From a checkpoint of a small transformer trained on Wikipedia.
Size: 6 heads of 64, MLP 1152 squared ReLU.
Each number is 500 + 40 x the weight over its row's rms, rounded and kept within 0 to 999. Layers, rows and columns count from 0. Numbers have three digits each. The size before them is the row's rms in percent of the matrix's.

# layer 6 MLP up, 1152x384, rms 0.044, rows 301-373, columns 96-191
090:494526617516497513512453541548477513435458510458500514531571478550541466606506517491527522445462416484439514471588480501513542497540525577491523493473461477530516498467483500514499633539539561466575469492529540510534452464434466501504539501555518506512544522511496509516556490493502503479
084:446455507500450502570493439482488495493463485533496491525427502582516488502490470550474505420496455470446479474483610526507504476492466493519554492486414423498538466524470493464454534483470474461490448554531479548420523437475430492485592467483535461535520464546489531472535387488451449563
083:593515502509418464447479450357490531523496494487434524479496439567424453502520558575561516506461456542553552559491480480473430537490506522484512501449526529512468496531460505526491522491397403497561444582483502483499454465502537516510509496510554519534604534506581451444467475557523573521
082:494441481462389558474548458567469496565491414493521533553487506459528406472557556474495506530528480521514556502425550409525513514587440534502559443570464509521519574427516512518569502458545485539523480494491501461499484472477477463506483538543492493507544489498442517490419526457450492551
088:495514455480488550501462536569550489444498517522630536465509454467503472450518523529498468503441533459474523425597550452554486563485498486529548526569569503460507483508483437510456480558485573466489518533488455492470546467498498531540430444509462505488576578477391554469529440409596449533
098:372550471536536531423472480556524521449437472432488471421445488571470534523489535441440533485499564515471592474496415493462486494488458466509524440522531474473458498500543446490487432465515476526497538534545472466496495516436513519436507419500456432509524541526496398466484507593545484485
102:438517447512570500548482443522522506517522469473529488567476461492513521469527575529477547490436465547533559489526479498487519545511519580512567486451528531464502463496503484453513480524554445490520468504522536477515535481531497510555472504544455415448477421569495512543514446535515495495
104:497498483534477528565517430501433496535500487517480546504536458528518578482518467421523440536472451523486513535569464500533512498522531518532539490525494476503532463516539527452500453480501495475500415523523482492501561463457470515500526466527442463402555500608477524510476510472425504588
095:521506540590522503539434436522467467458443520464509479488538498514466484487423492534529473491494526520497500488509464451488394520448397450487490505435481534510482480493534482470409472551532480537518508559525585485549491521457440523414498445472470536476505511567479507473479469537509542467
101:487522481489472548540582506488498473498490509413516587501505481476519444471514537547548514523517532517532450408499481497561531494474559529444501528579514570464527481566449578503433467443484481497519502546509569561419522502473448448456478536508471436469508491527520506495486482486510465423
109:552476496469439465557452446548523484472478521474528483550488480591464483507453522522490528558469518494477523509444480526487561566424457514498536534499510532445537508502548466499512436436467557479436562468523488508460499410468433472508445515449485524469468503497553514574464470502509548487
097:515463505465441510522513548509479475453473442516577475435476507504554526467517455568542405487490408436420462518531527479446456510489518565453466465493460493559514503539477478481570526555490576545460451537465465572516536475438461521520442498467506450470452536552479497491532517418477508558
090:392568502556447499498527547554503457535517479499445490472486529470498535548476510559511503534541478509540509541523539484410537529495559513503519502551525522465597463567486554480503552444548509529517482517466464538479493539481468493540524452531493399502552511544472562509449482499468517454
104:571545505499502479466529528531454539497405559479522547495507545560549491543486525519435517483548540453467513520570479514482499525547558443502484508473547487519588407442514490479530482456495541444558490428475527507503510552483482588514571557514433446444541456484542507564480530554509564487
098:432560577538472507511445530498457479592444469467484585512431443475400551490495468468546453494479533505523474465542570450520455507440514559538546508458522516450537446427518543548408558487487538510442480518507480451469548518505457502509497375504491520518520574561537478500477473498492520500
104:470546523453447512550554464486536415483467507395512529555478464495518538564506468487569549493451557545517571559607414479424545483439593504496465472458525467568528409542469423471459519572452542518490521509541523460390499521497515560517487480490558559458444484554524458437475478502537541528
104:543486502536471506568502529469460521536541520398490487437498516487462471475511494529578450453460510560443506482532574471414504490513507559504491497484511540414504460476474422461483512467501523538522481442472510534487519488492528508559493481486535472353477505479551493466493566531480543494
106:564539460481516535500465550474496507594505486450510550544462445477510506458498569486469471475542506464527498502466454512473525452468466490452488483507492454394498536487409493527418493480484472481509507514492504487440522566552526474563544465497539536486452584542441483535520534466463548572
094:474522532479507530530475542521469404398509523470564504544541508488483538501458503447478479546473520498474524485505498518461514547513496484454505457511456499495587487575448568512465497468520510529474486533457478443516547460493443501472486559495461500516484502525434583473502482541512513505
116:476568536561464575478414471541454489487484461476520508501508480481489524512525499495508561479494401499540483531504552536485449488564479486479512445489484423613520593492526515458458520541521545477505494516505567589474522499540509551425505498538483423425490481514442533528444517529397578495
097:420437446451487509452595445477415542511495530458452500532533531471534497543533454448429456468457483457527550538515551475513485556535535485503522450480573506476554394508520506503492520541484554469546527565520497482503483599533513450553529489514562510451494430537447508470442391459490455567
088:513415523551478437476548448451492514485514458445583513444484514533478385450516486462483501585487472509482556483476425415516499464529527563500535490453531500478562534571491399554531468458448490494538464531511500514503457522481545464516522526482485480493451467527510498449468492526488488535
102:452429487457527475501449494555451506547472486434494559467507507446419522542461471434410464526509515563453513483488494457513502541556484535521426445508425503466493513497551463395532447480513571492497515541549554506453461409503449537545541354456440500486497501504473497476509570454489503483
109:482463502514522460513493490511508490486526475463504473513427504559421471547492511501463543460492504544546556480509485493531482488466476500484487558548540420533524550430472441500491482509459497441561583527493488530454502452435517582508545539526501505507494475527532492509505474500515491472
116:490464452484521446548581516419439487615543493462505522507465515465535456479505462545505461550448480555518523478520470510518507497547497667448462450476547556518561541508515527507522530583493549448496509549525539485513550462520490554469456469487509513541462496533498523542530520473522489514
097:514571523515415502549495536489432469528516534477476536578447509434522462560524435547515501488510575533465557527529407441489506480498492499491512502509558528506525481508496537474528483479495516531525447508445487436468515466514486525438454542431559488505577485567515525557478488480478538539
099:466455562603484497502516468526456463510512487505473542481557469482516503592490507590565515556466544445598493447479564486488496533448510493400529485457496512518433451517513446494516475457614537552508557521631472505541565464529498521584494461425494480447545506497484504452490518561524517518
085:409483544517453531555477597473374511585508538452534529514547492480515437512545488479525462545508467497519559467526527465526476472518457496530462509524496535524529518481493493463433476411506498458494504487506482522389494475459493471535538497475504469443481518579435437463522452446531455498
100:498515554519572497488430548543506407558427500519502568451484443489516473527467496497516492477451499501489480474505473529509503504465453474491556527492474428446544585496475406457515519493576478536517487510482589550470499402538469554415508445427564432452499450562496497445496465527451469505
102:509557510533484457469506437543426479504484556477524453485472502529459429540465443522453547452444501564498489516537440446463521499444553567539486466495447454548522451494477557477556470522407533426450484542510535498507531531508501525476504430455477468455462464517502492450513501484493554510
100:497573644520447520447460567549487506480456466490539477530475502508423520488547539485529558433410484506504497488516476511478513518444576501443520470473492596520482510542487589521525518557501498491534469480499530454491523541501506513472538486518473469543470559511544510524508562482492431492
098:514541510566449421469472436575526548558484495531582563456573409560485523496522541492488476517447484479554551498540464498503599504503516495490519545515435482457512511511422512485491445454521480500509516386512497529472442471515537525560505477494509456469489478542442516523575570558372511495
094:444489585521494513517560445467472571502515480510482515527430475451509456493478474494514487478484467575547545506531526458443502477469513505484514440548504442427526481427464511501498487482465476440562461522499547487536480512522475545538409529490500471497564521583465477504481489466512437470
092:574463508554424541510545468462525513497504418495521544551511470523486450530460502513492579408488510538570532511486507441483415451471553512461521524452528493479516453531480480568518421478421484496521519526549495559545515446561485514464499452505526448466581550499464521442417450484548505526
103:537474529504446532452487392489509447505438534425521452453470518517434496545517437542474526527452564580505559472530510437510488450516539458488591560468524470467508512514492466459487573500552488530475516495560463545511509471463477518466444453533491523544523538523471535403492413503522480494
094:488462522593447534512488515488539534452470505398494533475491468469477506514459510478511409499532513533513492486539463429484560458552510509493539443480460536467529503579499460535504522559544510541503436512485475472489432451467476500505586563558530516498583510502562502425486433483536475521
102:462474531537512528430577501530431459422508534529553461436508520533503545527486427498455585496445552530564542493497509488527494477497547493569477464501489412445484513452566399518438460514453460512545560495516559541519460513510508479553491465474441448426489556534460513449454498533511491482
090:477480540453536506504575486508536495484496479510482478507410513491479517552524465491538521479493526493533527518454570548475390488555480513517416540453431511486478551438453447470474450503472479457496547539451560441491482508519491513495544556487528484477468492480522480528519487487451559568
100:447551445569583489521447484499522487516527464423479523511419541474411503494469469491470516511514511554499488555574549483442438512483475544479430521532556507513492468549462494472426529497560539496521550574468476557516506449490407513508499534456541429492479501485478458537500501562396478464
102:468486432484521446565552499484483488489470537472488563488487500499517534527538534529471517511459526556501408542475505516486530523488520489416475456461538470476537489533433483516522528504458532571575546534461523538457591478517445460492483510528502520487511508449520431533479501440512506500
088:499543462447437488549521572515422540464508517470522490531513523487547506513547490536569461482446458509522527496550528411477537547523531492491459508534466516478493445481517528497498458548569533525532533429518454476453522491481460500535495502387533548501474563522514552495625445533473442493
104:504463492445487500537490567569458472550464411497583513468464445478502453483455543493616503530471419434531526484555546526500454454470466503518533578460490455554525494527502529493533542491480541530532523467576475499516523410524470477445443470490505488458524546493551479506505477491526565515
087:507490535494493496536463556413484523510509391458481588399495408481465557531529459479528553489500474564527483434516492553460475444479492521423575558436529492474475494494465441473523544527408461499533635571566462482552521484478550523445507457433538533513489483517511429491524398546519517475
099:468503530545462537542503489502416522501484480524497441495530413509458462543491535505512446526499449487490450474511444511497574580426490421530525505460492483513515520511485580475534546428471461499479548440543579483470510463497499553485547477515507509488468502541531492513541521501457505531
103:426447492517540454514450479445538515536497497461465553450413470495451543541509498529512491518430567452477523413525485488505517529592507581490537537441470485488481498555522475374533541550451453538457592522490434466497484545465557554553543479438571422478474540564553509497502496494445539508
095:528492555491495544445434479531502481477440523468497545508461462534449620475497580544487528471458510453482525565505431431466578462514515456480521446490474480553538493526518529517463468515459515475559504469505489534479500464495474499402445437448497397466502543453473552514534505568467564470
097:399517517488499520481501541487475521470453462422442486436498498501496509466541497476471543461487547483481567445526481516430576561500468511527487500477498533467526505504547470552487473526446505535511555525572534527499440506533501507476460407477545496493529556507465491455534513506471501488
104:488489412546499524491558488496510523476443450473447508505532478490533447536454493552488424449443585577461524501519535463504401548517515496476471517481503486536554528467477481402460527461481514519445547463519496550495489454523522581502474469569530430447489526534484572506548511477518558468
091:492503436580481527502502439434514475519515492423510511475449446544448525511537557553534480401404531479455498502487476505445438521494580586554462547452484515506480538479428533474527451523448488456512544444507536490440521533521443567418556455483566446466561466513470508482471541541489473523
102:505389541549510533543524532450454469511496488506531554582418513579476461552425496560461426541513431504503520497578543502476528489545462548448529509428511479540533431533510502413559490461507492505501570533476413544470468471521459514566524518526513482441506485481468494471558519432492463380
081:449467513489500577565595523563472486487501536375564568520419516562482481515416459544523484516504463424469518499487480506438511548486498597482480483525475454462571528488515460496546535465515605526526504525440465466379533488466462482494524499497538458470502439512443541493567516481465458559
082:489562492498537557482559472474487482491487448439405533541543470520485464526568528484417480491491422446534475488510530557497514528537579552475425472532491450538455471564463463482503558485498459517424488463530543531412417484524519485507557525490540489517534477502485558540496493473508513574
092:461516465465488544529507468553475433531399472487547475421472432549424547538467516547477499500486500526463477494526566512448555499514511495469541470490484453458492505516489517471517596552518535485441561465546435462499484431538506543505587474502532470465482458498574505522512563549431529485
086:516433529475423554520479519538537520430461414518463505460454510497518519469482528536523563541561473506472509379498553421494472437471452469476509482462542456392548447519499449517461565488504476388546536492605431552523501460447537475495480558530485486496460452511517418473539464520468438487
102:462535480524508584557527488515525484508470418523501521472482476500529437492423504587506514502427488532412424558477585500544485508469537486476454481513502531494490462539581471443515525485508502486547513481509512473440494448521474510481517496463487464493566495487505516467522512527471539496
088:494393486485494519519465483543509477483466542557545554516506457496552435503472482560441529476503466422476489543552568406494577463513528502472534440473459497479555453510511460488547471463549483481552539527530490461558554506554461502486456509507488499440473510502439446495527443482420491515
100:522486462481530474511536559489427486494495511506513501499478511546553451463502564548479463440466473535489546490524527525494446475492511503487488508483521429514540526421458478504551445451472511522414495519559526491555526521539476507430496434512541458483494504541534554449494472454459467535
099:455534430526525461574513417502530465537534511480524477431454533494523465543507559540460478430525516527502527496461563529510541574491511503444533488467488555420480498506509476467443583522466489515465494487502470537538563437505495542476473484455496426482467473524532520502513499509535532545
102:533448521524589516533517507530432478544409515487499527518519492473542539570395537513476471505522460462502484448537509506463411453503531520481478504479497474499538553428445472479500493488595477518473488501510450500542480538464473595519475502431529496444427460527535477494516513523459511480
105:473493501491556513595419470531534550498450503485493555486499435445494557552451570456485496608493500474483529526555449480457488426511492473526525488496525474539548468559494554492508457461535427504539532529484490467521477506459449521508515527467519496413478431555476549483398477560471479573
104:492513464488557442456517460487485475488441518492469487540537461518559466518470481497480452492415519481515492496541477482521521529457521551508512541423448512515511412422493485488522467505469484465522591587501492505530465505525472504481500477486508491496496498493566532486533516532498583509
097:417435607575495516569503440494498540472446478466494410464499458495512472545475464524503453509418465556543577477451492465487439439504511484502482554427580522470498509486520476421507483427470548549479631484558521536428437527477464577524556482525502485447495475500515437433509427447474535535
092:515479567504537509571487482574454558396501559517470445474500452473583511481509481536487523497517505505479470504475524455462515498509550491496538456489493503450546537497507521444545550448537507544593539503512450531569538535525483496538550527427501461501450452447551498491468473587531531448
093:531420503597464503457489491566481512573452435537414548477546475472511504539501527443493582506457460510446488544492506501496438532468529483458512507468483501521447526527475556498490536524489527486485511469570539489496534400514517534488500429443442519419480432536445510499527536542511541569
105:502526489509537509518520568494410521530500500429540553484537498451517442562472511609420520466475461527455409478473470467534554519457506497513508554492562527538501448506434510401475583455500451473488541542519490492505526496473488533471457443506536472484485475463449497460537527429493487547
105:521496459552544486561488509442450476515454497437461521524500418554566475568454504476479520485481529534530478572541523441517529553519466521443447496486433497505491535465467487436520482519523427577496460419482435521444487443537485470508465493465502455552525460567525484504482510505483482487
101:489491503583474558443462486447467487437529472530502481493478517523537457472513427521568569455464465465480568552507518505514535511511446550470488457484518499527510519531472440457551553526526481465434541480559509492513526570463475516548548435416609492493464467526454615530560485516426444556
101:559471462476543491504479419514489493505516527488572492515499524582528487554501524470475563521438568448497504504533541553473480485460514476483548553508426484472490561551507481523446454516504495589573546458516456564413553554552506522469493444471503476404442516509452546510478497486438493499
110:460524437523422567481470483454443557543501483509455435516447519545443502608447474612528459474497529489519558460480464444518519511478475533590546519437522454548527501481509450433439489453553523482494539490512539507508538437471453486532517493483484467433529456545540545444521563565527470493
095:461444460523485535468535537499395478498483455517515487527475456483511488503529472509529453560481518503569526466546544388524519548559451469530497512440512506487468484412506486433465512493549531540516531464535546519554514487563572564489560497488507514493479492539493445499456511516568478508
102:502454478461517520496519537518476488487448515495585531531434485430393519483515420573499540518482507565488478462492487537507493469452540493478466542515464457453502425487478520524535552565505525540484587467505582543490545465490449507452490541546508473508527565528495499450488480540466491460
099:434489496498479482520509486530440516465482454508468563481470475394448539535492476483482504527461487500448451497504462471448509564615510476560493490503423502520456475530464564458508522467477537491520485550519516479468508541525434495549510419479469467384556492502517461505487537467426526496
100:542509593502476507532390532520512503553512448486449549449504488466527542494519542528542462508450460489512577528576453556544465503485481546433497521429494533546491536480421492466507564523494470547448540455463484487453448487438510522459518490478537454442607518509444502497482507492542551490
# layer 6 MLP down (transposed), 1152x384, rms 0.0381, rows 301-372, columns 96-191
099:515517538485468550524470494480534576456513499489547490501491495542506417518441503498486425474422483518526521542424530527484449484435562501480510475429489512555482513485513497552511556484448516478497503557460504458514474490504455449480489669507490505452493490534494447506479488483433486474
084:502531476510564443492483504474542486544424500512470459554484478483506545465479453443521454518478510480552509568511477543481444448554527472570531565491505554492472497450535531550493467462444440519462565504461490606550459475476477533544448476506506524522427493490484552524532521565508506477
084:416519536465560526601575515561574444476499520474588538578503496471477473507455480472481530429547454384467497498489460455546532497467507532528509481521445474523522512521495509488495496451588577509436474494494465485465520525475445501480432516526462468509450473525451503487582583535433522553
083:518514475486560478548511499488509521544506520556508436486533464550520566508489400527448498567532508480540449480555488509492468517432438531484523551467532469477461422466516556520435524460337501538503490514523524577490511514503494478532473469502509466497490549519639447470533476505566501480
088:429465457521588509513556543470525483542479496525505434505485531573489551480473441543398496593495465522506448494495477484520501474437475482487517518572524463460491465426511541463507481484499516549543439474526534524423478482484506511529456556537524502533491528495549440507548527466570476510
100:546518583482469468460505544503470439483473491500540531528490476480487513437472440538530490514556575559535499515558485493413474488511559501486446512545452478524540529425428496462528498490509516486529472447494518485487507547471469508476502486526497494535460446607519422488534425431546466565
104:471473524533471501466422469528521581545437475468547497479524433477527531424543532472473507514500526625520530507457445503515466426488508476478505470540445524551524554518490509510584413447523506430517497564508435487426426493472528490554460495561451478517419505574547481510471520508495492531
102:500476521552425533542422486517510485554456505487475568471502494535433444542538479546500523511450505480512507557508514466490533477464505419501478501514434494589533549477482513487537522500473446561489521466533482572485562511498551464492472478506505484482449534435546490546477449494470525479
097:577475543516535473510554529530494523503519547534506471539428479469597505494554494542535554512520499550477514465515431537505481445482474426431511508465547580542521483558546514504476499469507478518496444514530457528561587452529526528507502535447448440503568474564461481484494575534519483489
101:496481522483500601458476501426554429520542454552501498508513497532567490494519515504487481492511510523523553550520429450550523535531462486472481500472530538524508541463439514543488556491535533447439541514452506449443512478519476404502539498550450503544497521461561536477531455570504490551
107:556450530435498462521533537528506484513547434463549484524484441568544508532484518515502497475478576427515523574486478476503455538542474454513516499523513497432580526515505572495477552497535542524479525491479521464473458440475470511478491513581539526490453513514479508541560538529506525513
098:501500501512433447453490507522515468514541468574509506429502490496531510523505433448541545526462485481539534539502484516430544487535475512544490562515529532572510549572467477480504516492502513477482560405509445501472449503437496486454496515532488423493519497510457491562424509583506466456
091:506477493535451540514520447487505484530494535518486537532473479468547478557486502549544502436568457511440512496608457477548600564542481504521480497565458485484474471433450503449466513570505535482501505463535497494478534466429507473523512477495429532412569513423461430547511468479493515482
103:537505465471449443541509528486611501438509428523508499549530478560575513452470503411515505446538503459514562580532506539540485493472483507459544463542427561508541508498496534498550507480511489506517565498502525516496445509537508495516486499443587457547428557523482465542515493429496497472
097:533492441470482546519561460511522548412507485481552496389587507504543472552528455514417572552471520504503467507566462493416545562507450566536469508514502524513455490500545517504559496530474519484446440540512541569578521527518440491542455492522515471462500458420550460499531502516529485523
108:442490463473447519513395524493556480526511472394469505558387501525443488465510537464388477525520447493477522458517507457525500481473537442561440487509550501473507513482489464366505504463545474515489427477520545511525457507512507467447565524495496499602572473501511515480505479503502481585
103:447516492469496509496546545473481482480587584482545494497552469526423536520452478523553478542491503473487530546469499547498502458516549400481513579491507468455458494438478460472512536436427558628534525491427454431528565515461456456488533419479458449513496533500488539480495560535481477438
103:510456493497509455513501476477595484484563513522470506439439447491489552539515496399527460436534490397509474486529503478523545461541438464529453531445503538523509452530470533558484484497520557473518503501475485563484473536476513511502555559491473555457487492578625443566540589487502481487
091:499462492515513547516486486501584531486466416490431555561504485441472483457472475485412452458529525450486510451519497490523510507542526566497560505511475475508449480544520401434534509535455500461437498505481474452503489435457561513538508451555497453523479437496526495548469501551555431474
113:526500512443467492486460491538503538518496524506443490454501499451440484507529459542548484450507437523480434517488487518503555551490443434508489523515505492511460570435460464547455492525509462516439527487607470496521534527447500577529543527485380507501487501517464448472479487471552520509
093:562492488484554533447511512600579528488505461472512516459479435487459495537509556446481566502514548533500469542492530468468559467589555449530499479525565482453409465537473462521492453470473435524507496522508542474529428481437468560506488515512454485452455501547472477451502511497586467485
091:438516521458464493443463475520596438458501535463507535499481485488412524460552520547573577470464530482439416442567510524528549494514472469496486508546467443531475449521509475585482474493530527444515484540470499522492522501516496510485504527524461505514534542499512452470538459503513463533
102:539495409451459405494471467517481499492518483530562577461517537437501492586453527470452505537442567518476528470497516556439536554474536486554465470530495519514507497529475460503539544488508528490499476514486535459521446424462544446461504483511486553496459537545499532437452459534524530503
109:508518520526409499465495461573471522496495501537568530432446513472516511450493501458553512514527520514536530428547553450538535477536512451494472392513461493504490560501447531503381510507579565506517503532533484497479554439410533459551521520576448466467531489522529471451525550507500502486
116:496433492502469504466498508496466539474555435423540512561457581480446514486556437504474491468534511494508454542553467484471475469493506592497543496438520535434542513438489498490474508495472518511472512562497505485415510513511458449520546490473531485458464486474500499524498503474551483425
093:447476500485516539550469483526457492528513482451486523468510479499529482493494511450552564485539494506439558426421488485445534510476437548555498499490484512527550509487459526550540509478523505508447469473508421503537461501525547413433542503517502532508461464496548466528504471521521463505
099:507474484465453457465538500473546472558501500667521489497566538529506493504497552442538485532530522509437529513500474438520456493425492542519560555516518483551463494519530527452451481463515539549475511465446488478542450496576502483498443432542533376523453502498463478494526497485517458513
088:531507561545499499481480494517534528461548382493538537598464496527422505504432459511513426434518543534485502490573453525439531480438503537453499500447468456487484522534524543496558459487546567551519452496506529459511535515482496480485486535509446528519463529530536534426437546543527533489
102:511488523496450485529547533508554548516495469643484498615508507512513429467549475475504584411590550491486548497588548460485435529545528475513534515507482447514517496534566532577509503444472483456550428496556574487539511508521525440508532470503504489487546601464467507538420522464535585454
104:497535520498499514491516484518469523480564577501549513467487562472482492532500517436491504478434512559432507525564401512488486508510548457527500470520520489484517464524508548475482412519441500432494436538476438380481527523415560462548548456540540523552492523496524414423490511509538490463
098:542446544542446501513527505461498515557548488532471482479511482452469540491420479575404462449517501547503499526576465568577515452447478523493459441506504484491481539522519590537494481493446540426512528535530518495508529483523521480543492525539445519510490472500481545433423513517516488557
100:497425450473532503607444497492541558579497529525513550473479490443495506471499502510546507521533500515489497519385535473508497468475472517475469475609519476460517482474535459574411478563514501502527533584475522540489402490469573503496530532561515450479460578514562442472455506513503476466
094:505565506527587543454470446481459487535482444479458449488587473552445493517499508497502474568387513498557452513388563493453506490511498487466510438468506474578502524515493548522475526476440556615530531559540557495563480501529571451485509510457558403476500513494552507482423484559455459457
091:410502447496504479512473538541489580502518518560504384556463427494440557503488510435529504517470437484509465545526463500496592509423597406529465498473445439562516496544462523483519486519472592553516540481529510470530558494477506514530592483453492510484393545461551507517517581528502517523
103:484488498536506508494510518448423507564484415501489460517467434585541536513467533479526531516613510430589496491512570494527516525514504506454505478536562511523452492492520559478499451477492556474483495546489486514482426534538497414478397491532558506426455519456531444470458566462536509460
090:574476489572496501510567513425486492541354527661543501532579505497476411535533476527527469514479482483478505462468503512526489494451499502510511536508486490473505523430565490506502504524518587472469522511440571556507478535551527522543474527469493446469450460507436509561532437512565530509
102:522525522474461436526451505606487504550551460510497528494515463547458442501465486591505500506494502518427494550474471544612524495440506502435524455501530474409440512410451500471486422546539517529506492473572566460535559498501513510476497484527437504473471421524536446456480534495512519541
089:519554469512573475559511509422528466556559541498491440495548525529514520511486490502438465609532494512485461484487506477473503487459508485546472528501467469453541479447489507490460539530497443547483438473480540493409565499454488469474512525548478522462460510483529480473535529467513500433
102:469465516562415535402482476482511466509514459496505555503509491495558477467511449508521527428492460488445501464481549451524560484521554511448474522515490382503580553519476506465519557455518499454521488508466489428484525504502559443496489479465449513509534401447476515545566427455460535491
102:403509531532496512474507523444510542567492473528523552530508525521495515513470507518425450550462499492511443471459470466453485506534503537462535451437618524442442545494516513510509549480490507529546498508518521455550508462468471504497522493472459543486487578485523469454463486509483491501
095:526542513539481595510515470546549472456589471395416499521520513484489518501443469475473525507472472499489567550562478478500502471544536514526453432445469402534473602517428504453516512481531455507519436514479545493506555510442523544515504520541468500513515464481521438527479547495492574497
101:464510468479471516596569484499521434479515485579530492505474555485439521489527478476556541549505605497479512482492418525521587507460534457454497475488500528447447544470428490543458403483473464499468489453491517407529519494421502507540487533473470424512526556435431501477628481569481476440
087:489408454492488496504485440527518461516532555416546523448485562497491445532525434435496521506513532394446548502561542437527483503476544516538426502566446550551523490461463490521516434492531532519450474561402455478455584473477535539464572479521484479467482513473448497494459497513491456537
102:539478465502522537548548514489544496524561447446495539445471497374454482515459562532522525471503533492459488498503442433516523428484476478524473466506506456533555509527520518524507519454483499491542558484475437495461515494559517568470472505515570464591452548492490475518484527556505515569
106:461471511506544579552491486519497572458534546513460531447494493460421485517452545473447464479526509473522511548547485535555515529442497516572429417497404490482616420512457470494539556509504500471532518498495494460588567521599481484533502463519504569425445467474539495584499516438529512452
097:526457562495540554518430488488504513530499533588487505513506542474486532507488569461473545509517454505559475487504490448497480448505436528456501528504538536480502563486496476658453539540514491493543453575470583500515480522519549515505492521546497504517483465426489486487504523454582513489
100:580537577526493522476569526447547472476462439460469438508547522537514434512513458459489486514504530474428561480561435527532450473459408488491491431495478475476495501527562508453471465478474491520499525435504437457495512525479439461495578492528492591638485511537509447526573515504508440573
105:509560554479527521497508475445527440535517465544558526465394464474480531494500450497485430366402478524532465492487472519538584480610476470436430505538495429459521556400565462536547555476489468555489491514495486523480478386430496498574498482534506534522547545473500463532445496577507467489
094:415471479553538462529498485480499436479529532538581523488508507507459506504452512526561543477492502439511549517500471510455500475507478455474560476466472455471560505474475533490513504483536558472532482476491524456564524550529474525498562516483536488533490420494503447459493472516514537468
103:595474545474461462516508473528498517477510489537501536452477553473512479505436418527486476470575435583445509485463522481502498461485508525463464504504550507479509477454458485505464538476537505488508503439506552483500514513475538504523550451479529570509488458556456532553541502474510456595
087:551502518492465511444494498527514528501538513501494500472395465508550455492562540511536524504477583511462548487463439474499501493453475522512536494536486490478523449476580437521486482524519483449519519497413461511486470461439603511491544474486488481491484530512454535484512518428578521492
090:537593457448473441553520496471556487507440487530514519525451519409489495489467577506570501466617547476449538517510513539460560444530507497439466465488529536524532475546601502546524538506552444465486528483450437460505429414503496525416481524487483522534483468442505526510494513476488537512
092:493482476504509471585528506417515524470458477531501441581608504444442458559508558517503511490526481510498553570515439525582484496394506445504471577495507522479496506416511512473553493494517482541532440509492524507515550495432494507524568533509483579432549421471467490503444499478528458514
086:515556486517567475494548532460517492482531480507501461469448466520526541503501445506560432455442525519509461555558427541558541533517567492545414550519479520573454529456549463507467458525513480624503526510488533493505499472512485520498519376434462565485521495509486486504475592469513540468
102:495465497523477466516507574501523527629445504575521478542576511494495526494464572551543448473495483551538513500546493531442484494474485526476585510553480469590567506619543489567424476530489505479498515446480518449574517499478555489573494462496576494502546478485435532410517535479518438495
090:551529562538577574480535531582529463477561485520511550524478458460521497501456479462488522491544436549455477447526527497485553464476503560483489511552487483513498545510478505491468484565522509520431532396500445540513475542491460569488468497428441597490406459405482499428519567491485489581
097:477572476518525498528450484499502533437554563529497440468499516482471481595486563518543442471585501528455543506487507501502558446488509476482459465452460466518508484556499509472454485532572478512508468543468440491502487522481438521508555499540521498527448480597462537492556545476480442492
098:493505439507525477525414568392478512543520500536473510474469496473523489490573496440498534484510576459453487528531440493526525561587485501429561469518547517446514573497473452546513524543613474468509439543536521486503540504472489485477447448511471501535510511514502454463482471513451454516
104:517500488570477515470475552531394513552529485529457465515453526445443457449454553465522494450536477514476446491485355383440463484499541467543514521476487454470541573535476478468485495486502456494563437526511558541503507509539571515447456500539501484502480468552470446529529548427521464510
105:541488490549459495561454440496488502519468544495509460548454522548457478540458443544447501525512513559545527468499492482572515465457414513542467492457493512439485516579424407466468433464474457519463463493484512563535477546413472523537567533466542514493471498557482571527457555472487529556
103:526435484466566538507489482517460501530520445558444531578459558461407478534571481496458508493458521478583520503477442480507535516489397542518445512480514529523494559467515453528464455537552467562516470561494511493505475440531524565476451484509471532491474510488448499427566480442476526506
098:516453525518537416494542500456572465490510550521534560498554517438580421496488528530477518449517516460566457474399543500506559549519452539494513549482486544515430483510530457470497512584570503450433471534503522497527409466497518418510532486504512504513527543484456454466463476509483545479
097:578495509515520487519493570535522519425485470512543519486453490506488523458423526536492513525545486469480430542528551500561504486487449448483473476510489470494520520513543477477496551518498499498422446560498495429596489508533495443557430510424462465542449476507465479490418472495519466462
094:516502481480552462461510480468485527474448566602528537428475497505499509543527489454510533549515475498543400562499466478492471503452513478569545555524497476502547444499497582486464524484453585530523505498497512493526549543456438523493427562515478471506498585568504516474528488554552520463
105:566499498405524480543490499470509474469537495442510456410433513489516482483502480514483533455510439466492520447505510493497422567502429503487494475501494518494499493540536489466548507472507482475488521530488499469548520563450492589537489519499536506479472418526599377511471507542470492467
106:547480528491531484522526544489491538473462481532544481520515468514545501506530509468487502496520535477412524517529507577520522525467478575464526523571444492508460524521474485542536465506517535448506507513531510566531540487491505538460532495551532515492469506502470429522497494511481531525
103:505512467374500471523469528507470504444505561545468523521563450485538543589461485509540514539555550478542506513522531508564509490456501506479528475511431529480493503500509530536511427516514454519471528503468448516563428582494495564545548425538504434535513503471510444468533445556502453483
102:510486438446515503456619535527523490462450475520537510510545563467534462450474459516521529475487520583509569519545508464461534491431568509487485484481458490492530410455478443490479538477469505491519499517555461503490534555502613552466565563540490492628505523523518510446560583530464511537
108:461498496487514476519475512514468550410567512499427474493552465466377464603469511471528524452560486471474529514583534531518570535468528485547444550527522548517472485528481513480468453495546549512489497481516513524502454522510563468460502531427478484380472557509542474532500471488509476592
091:462554441475503485509520562545555514475495510540510528471519536549525513538581486481492549504477486475463509484469485473481506545569530532514520502475467515556493544451452476527505490555472515499566484509464524502438480529504509442551526477422561416466450541521475501527462534468532531519
099:491456442493528443516421521480510530539548482567516544573454486425524510491550545497482544466494447483468460440520489511435505434457488473493455483432519480502526547421520549453400492491484519519553433460495482411492536578526556506535433445559497481542502526484472491528500472530514529405
098:499534551508545508555460464426529449500481497440521398398453479502508439524487479503437509490459439509498560551561497506476515435497449539453491523552523540559490489471487554403564511505449402548450564545492513524565496569479532539464487484424413493526460473482497514466456500560453517573